Weights of a small GPT-style language model, trained from scratch on English Wikipedia: no biases in attention or MLP, normalized values.
Each number is 128 + 32 x the weight over its row's rms, rounded and kept within 0 to 255. Layers, rows and columns count from 0. The size above them is the row's rms in percent of the matrix's.

# layer 5 attention output (transposed), 256x256, rms 0.13, rows 69-81, columns 0-127
size [ 86 103  98  95 109 105 101 100  91  86  97 101  91]
[[141 146 144 116 151 139  98 144 157 128 123  89 155 152 125 136 132 141 116 146 161 133 114 136 130 136 141 131 142 120 175 125 165 158 147 176 141 115 118 129 114 118 112 132 128 100  97 130 155 141 144 120 115 136 140  75 126 144 130 179  91  88 219 147 139 146 112 153 185 122  71 119 149 149 112  65 119 120 169 117 138 154 144  86 120 170 142  84 111 112  77 100  65 112 195  89 100 127 138 132 112 127 168 111 181 131 141 114 117 126 152 149 188 173 173  99 110  83 100 228 191  82  93 150 179 138 125  74]
 [119 118 111 135 233 161 141 119 124 146 135  89 151 151 119 163 156  68  59  62 173 104 135  86 165  90 134  88 173 121 106 144 116 113  97 138 157  43 123 112 131 125  94 151  32 112  79 145 107 117 111 127 129 119 114 151 130 109  86 129  70 159 126 131 170 154 101 190 128 137 123 116 159  84 110 144 137 182  97 155 127 168  92 144 145 100 143  84 172 101 111  83 192 145 133 149 129 197 142 120 118 147 139 143 164 148 128 188 137 168  42 177 152 165 112 155 104 160 106  91 132  95 142 136 124 108  95 153]
 [158 103 125 152  86 155 157 152 146 172 129  82 166 135 107 121 116 156 171 116  76 104  71  81 140  90 101 121 141 159  71  93 119 163 162 154 183 106 133 156 115 107 136  85 144 128 142 140 113 142 158 161 164 150 151 148 179 145 216 113 106 165 132 130 128 115  94 179 140 167 103 163 156 143 100 221  98 104  82 135 106 102 128  66 136  79 160 117 147 136  60 137 101  98 165  81 143 168 159 141 101 125 109 210 172 132 137  66 169  84 178 100  80 140  73 137 148 137 147 112  55 163 126 166 137 111 147 168]
 [161 112 113 116 161 135 170  98 148 150 139 149 113 126 125 138 164 171  74 138 150 140  60 135 166 126 127 102 124 127 185 129 125  96  76 172 152 114 102 107 107 174 170  96 130 102 116 128 117 142  69  80 155 135 109 165 197  94 160 144 164 184 109 120 146 102 115  91 150 153 163 139 118 167  63 143 135 182 107 103 124 104  74 122 129 146 156 161 101  89 142 145 173 139 126 171 135 158 122  67 107 127  92 182 131  81  86 137 148 127  50 133 151 121 158 151 124 173 158 110 121 102  92 102  98 199 140 104]
 [138 126 160 122 124 161 129 164 175 118 103 130 124 160  95 123  45 121 115 130  72 154 103 130 133  66 101 162 145 138 139 122  93 118  81 107  98 106 123 111 115 120  91 156 140  58 159 153  59 143  68  70 160 162 126  51 172  65 148 167  56 128 132 107 113 208 140 127 131  83 140 156 162 102 101 119 156 189  90 164  86 142 178  97  93 127 170  76 123 174 124 108  70 166 133 202 179  81  53 115  91 110 102 132 122  43 167 187  76 134 119 144 114 109 149  40 119 128 117 149 128 121  77 146 142 127 102 128]
 [102 145 147 119 140 102 129 135 122 135 119 160 142 107 129 111 134 181  78 123  47 176 133 184 127 194 113 145 100 107 145 121 117 110 113  95  63 127  71  87 171  99  82 116 158 136  82  95  70 173 104 152 185  97 134 137 163  94 103 150 113 153 156 113 166 151 114 142  55  95 140 127 181 124 158 138 119 113  82 132  91 121 135 148 131  78 202 120 133 108  97 168 137 171 124 159 191 158 117  74 120  98 129 136 143 104 162 133  50 132  52 139 146  95 141  92 133 102  53  95 157 138 118  98 120 150  80 126]
 [144  99 206 177 178 151 100  51 114 150  67 145 186 134 122  92 145  94 130 125 141 156 183 170 156 119 152 148 126 199  73 136 154 151  44 172 149 121 173  79  81  91 156 115 114  97 153 122  99  87 191 117  85 105 136 120 121 124 160 125 117 120 170  65 118 160 143 132 117  97 157 131 181 112 118 218 129 154  88 111 138 176 114 178 181 109 140  73 145 122 144 121 151  92 102  85 126 135 108 149 143 166 100 103 128 132 158 123  76 114 114 182 180 127  91 126 131  93 169 118  54 154 123 135 108 149 129 159]
 [167 158  79 123  80 117 136 114 143 151 147 167 106 148  82 173 142 136 139 113  98 153 101 109 180 126 127  88 126 117 141 101 109  92 153 175 192 146 134 110 139 138 134 101 106 129  95 144 170 132 158  96  86 106  73 148 113 121 155 107 117  91  75 129  96  79 110  87 116 189 158 102  58 124 124 142 104 111 100  93 144  73 105 135 206 143 161 174 134 133 158  64 141 145 108  79 115 131 113 132  99 193  86 153 135 110  45 118 131 152 109  88 116  92  78 108  69 119 205 127 107  78 171 128 145 170 135 135]
 [163 108 158 124 113  92 129  90 118 126  95 131 105  82  92 133 162 215 141 117 121  78 100 208 124 112 123 144 152  97 105 160 111 104 110 103 101 155 170 132 102  96 114 114 106 152 133 129  50  89 146  94 147  55 179 109 124  89 176 103 137  92  94 114 131 139 171  97  58 118 158 123 141 155 123  98  81 168  95  92 115 140 117 180 105  90 149 183 148 103 147 151 161 126  99 101 144 110  54 123  75 141 105  96 113 176 134 111 100 132 140  97 117 131 164  93 155 171 134 110  59 121 153 113 105 133 133  87]
 [122  84 125  95 110 144  93 163 146 118 103 108 100 129 162 107 150  94  72 167  87 112 104 166 181 166 153  85 126 147 103 156  92 171 136 133 116 104  70 118 154 167 125 137 105 166  47 154 106 129 124 146  54 133  94 160 122  95 108  76 138 136  93  42 127 147 115 139 133 131 195  89  62  81 176 211 178 114  91 107  87 141 111  82 128 169 159 155 141 153 133 188 179 186 144 131 178 218  61 194 116 161 108 150 113 178 132 110 107 130 174 135  99 152 136 136  96 114 158 177 163 110  92 164 119 114 132 160]
 [135 170 225 174  99 194  84 143  81 137 130  76 203 108  45 144 118 134 172 110 135 205 192 147 101  90 100 199 178 147 133 165 128 187 122 149  75 103 150 128 140 119 167 106 105 139 158 147 128 131 163 120 141 104 126  52  95 178 183 100 151  62  87 129 107 150 189 100  81 167  85 126 174 105 141 123 103  94 145 104 153 113 144 150 100 110  95 115 163 128 116 129  53 112 138  90 136 127 131 145 136  89 112  88 135 152 132 156 101  98 191  93 148 134  72 198 130 115 174 128 125 121 117 107  96 129 114 171]
 [ 90 128 201 177 230 130 186 138 202 152 129 161 133 143  93 120 102  96 127  37 145 143  48 114 159  72 103 140 175 105 140 161 116 179  89 204 182  77 114  90 163 112 110  97  76 141 140  94 164 119  79 111 160 143 112 117  90 100 170 130  87 129 134 113 188  80 138 101 134 121  57 128 131 151 106 122 129 187 104 119 141 140  91  82  86  94 130 129 161 134 140  87  71  81 118 159  94 123  69 102 104  52 116 190 105 120 124 146 157 129 173 187 168 114  76 124  82 125 158  87 118 161  65 136 153 110 144 125]
 [ 88  88 160 121 186 107 102 121  87  75 103 149 241  81 176 110 152  94 208 169 164  71 195 172 123  79 132 135 139 145 111 128  84 160 175 137 117 117 115 149 150  48 168 119 122 131 113 122  77 105 138 103 177  89 180 138 150 184  96 132 175 148 113  99 125  94 118 179 143 123 110 105 136  93  94 117  48 107 124 104 124 149 147 135  70 123 125 138 120 131  98 125 143 129 155 112 177 143 138 149 122  85 164 169 112 147 141 146 156 169 159 157 128 177 173 173 112 135 108 104 128 172 107 142 133  89  90 150]]
# layer 5 attention value, 256x256, rms 0.072, rows 70-81, columns 0-127
size [ 97  95 101 106  97 103 100 108  90  95  93  88]
[[160 120 126 111 126  70  89 133 143 166 125 205 159 187 104 186 102 147  97 117 158 139 153  88 114 140  54 126 142 127 132  65  89 165 157 132 136 158 184 103  90 146  96 114 144 131 117 142 119 184 102 118 126 151 127 163 119  92 158 162 102 107  78 111  57 153 175  68 150 159 181 119 128  83 153 139 131 160 115 111 204 194 110 159 100 152  92 136 126 157 166  75 145 179 134 163 133  94  89 144  76 112 150 164  99 150 141  61 100 157  96 152 160 149  77 109 132 112 154 182  95 106 165  87 111 165 115 116]
 [145 165 151 103 164 137 132 152 142 137 133 152 124 149 124 147 135 104 116 105  84 132 167 134  89  92 115  99  64 102 180 123 111  90 128 141 133 117  90 136 197 140  99 122 153 122 136  91 124 167 176  72 103  91  88  92  91 119 101 130  93 133 142 156 117 157 114  76 119 168 102 134  74 124 173 126  25 141 125 151 142 109  79  82 116 115 102  97 112  82 130  98 136 131 129 144  93 145  85  79 174 100 160  99 131 130 125 105 143  94  84 184 169 110 129 132 140 165 159 177  51  92 155  88 157  62 157  95]
 [ 38  73 100 191 125 103 129 161 149 166 137 128 150 106 153 121  80 179 136 153 147 111 102 152 134 139 101 116 156 122 155 101 136 145 143 158  82 125 128 131 131 116 137 116 214 179 129 138 204 124 149 113 125 106  70 111 105 118 112 134  96  81 126  49 165 176  84  97 126 173 175 157 172  99 172 166 140 118 131 121 134  88 138 134 138 127 130 121 141  78 175 128 138 179 115 115  73 130  37 153 111  62 147 145 128 165 180 153 119 104 119 101 137 153 132 112 115 158 160 152 149 120 118 145 116 103 131 168]
 [170 196 120 101 124 113 132  69 152 118 148 191 174 142 121  74 124 166 125 139 157  46 127 209  76 119 113  82 128 125 122 123 131 109  62 182  92 137 117 130  91 167 156 158 106 123 146 105 109 189 155 124 103 131 139 216 160 153 138 129 163 154 122 162 139 118 177 131 162 101 108 111 183 125 112  87 153 148 104 112 122 150 135 142 198 161 123  87 101  89 145 181 167 135 121 121 196  86 110 146 175 140 139 122 152 120  84 114 116 181  67 149  73 148 105 199 135 165 160 132 148 155 109 127  96  95 164 112]
 [150 166 168 175 164 132 103 116  78 140 122 143 155 123 141 114 113 147 133  90 112 107 104 134 134  81  92 123 113 149 133 107 135 146 164 133  94 146 141 107 123 167 119 167 105 115  56 135 177 160 123 182 188 133 169 107  72 107 124 161  67 134 146  80 165 180 166 148 139  87  84 136 128 131 112 145 162 120  85 182 113 146 116 110  99 157  77 165 171 165 134 158 115 154 117 173 126  95 134 114 208 157  88  92 168 101  82 144 171 144 149  77 111 179 200  97 132 133 135 164  95 169  85 149 153 162 134 101]
 [128 178 136  91 169  92 131 180 132 162 144 104 169 135 170 192  99 106 118 114 167 135  99 141 139 150  77 152  74 113 126  42  59 136  88 151 101 168 128 148 121 144 167  76 176 116 139 129 142  86 146  68 128 147  97 138 141 192 154 126 170  90 123 117  82  81 102 109 130 164  69  64 156 159  72 142 126 194 109 145 121 157 138 114 124 120 179 158 173 152  91 109 142 108 166 125 128 149 123 100 173 162 118  80 118 151  78 156 155 177 128 120 125 113 156 114  93 122  89  94  95 165  46 164 126  73 164 125]
 [155 147 125 113 202 107 151 133 138  87 105  86 121  97 134  95 121 186 102 133 105 115 163 135 181 171 102 147  67  88 113  57 133 134 189 174 107 136 126 150 153 124 140 161 193 122 111 125 178  98 168  77  94 118 105  95 159  59 155 108 147 137 141 168 122  76 145 202 173 122 129 158 126 123  98 113 113 143 126 121 177 100  79  75  76 100 180 109 154 130 181 149 142  58 136 162 157  96 161 130 112 151 129  52 182  99 139 186 135  92  99 117 108 151 151 139 157 161 113 112 164  68 129 137  84 120 112 175]
 [114  98 170 149 126  84  79 111 118 128 131 111 132  63 160 104 206 183 128 120 161 105  63 134 146 158 114 139 122 106 162 155  76  96  82 138 179 159 110 167 119 127 117 164 169 104 161 137 142 103 132 143 156 142  92 102 113 130 180  93 110 122 173  70 106 196 105 160 171 163  74 119 133 162 138  79 144 180 138 121 146  75 132 204 142 117  83 162 116 185 118 122 168 103 146 126 108 111 153  75 146 108 176  82  86 189 133 165 120 122 137 137 110  82 163  74 186 136  93 173 148 184  78 157 155 100 128 152]
 [162 157 148 110 158 143  94 108 135  89  80 166 128 154 125 111  73 160 139 160  88 120 143 115 165 116 103 101 132 116  98 135 130 122 136 154 151 141 100 148 108 115  84 130  74 132  89  77 154  83 162 107 172 141 224  94 114 118 131  91 131  97  90  75 164 108 125 122 164  65 131 102  86 148 132 146 189 151 113 116 125 122 167 117 166 105 108 152 121 141 130  85 119 101 153 132 107 135 142 128 128 169  80 158 139 136 137 150 131  83 110  78 185 168  88  87 153 127 170 180 128 158  69 105 163  94 165  80]
 [102 136 117 162  89 168 108  93 143 124 174 110 112 104 121 155 168 170 142 114 153 129 148  70  93 220 132 103  99 109 127 102  94  81  96 159  93 140 135 168 134  95 207 118 111 139 120 121  72 133 111 133  92 138 168 156 164  91 169 133 190 160 158 107 144 162 156 176 107  73 137 127 124 198 163 144 117  90  70 131 117 134 108 108 134 148 132 148 175 153 162 130 166  70 107 123  84 130 163 116 159 106 106 117 120 124 127 112 148 170 149 126  93 133 131 168 159 102 161 120 149 147 107 176 113 127 200  88]
 [108 144 132 150 124 114 166 120 192 178 164 136 102 173 136 200 134 150 123 111 176 101  91 111  91 110 112 139 162  82 116 173 150 148 138  80 133 184 147 110 132 133 165  85  70 130 131 169 112 159 181  99 103 156 117 161 152 134 121 159  86  69 148 157  78 161  93  73 154 156 140 139 158 108 169 150 117  97 123 163 154 124  92 120  91  96 136 141 119  66 150 167 149 178 206 156 176 145 110 138 144 137 125 134 182 143 152  86 147 121 139 149 162 145  90 114 201  80  94  99 205  80 119 185 113 120 116 106]
 [139  88 229 113 129  28 132 139 156 136  86 182 117  86 173 147 157 137 154  93 176 153 107 108 182 119 139 156  98 145 123 157 123 148 110 176 149 121 117 159 188 157 141 122 124 150 141 154 161 120 120  90 106 153 122 126 157  76 156 149  74  63 141  91 152 141 116 135 137  91 123 135  94 163 121 133 158  87 152 147 136 141 143 137  79 146  76 106 188 142 128 136 183 184 125 138 103 168  80  93 123 154 137 125 110 127 157 120 158 177  78 142 105 161 136 160 145 107 128  95 135 159  98 137 124 144 141 138]]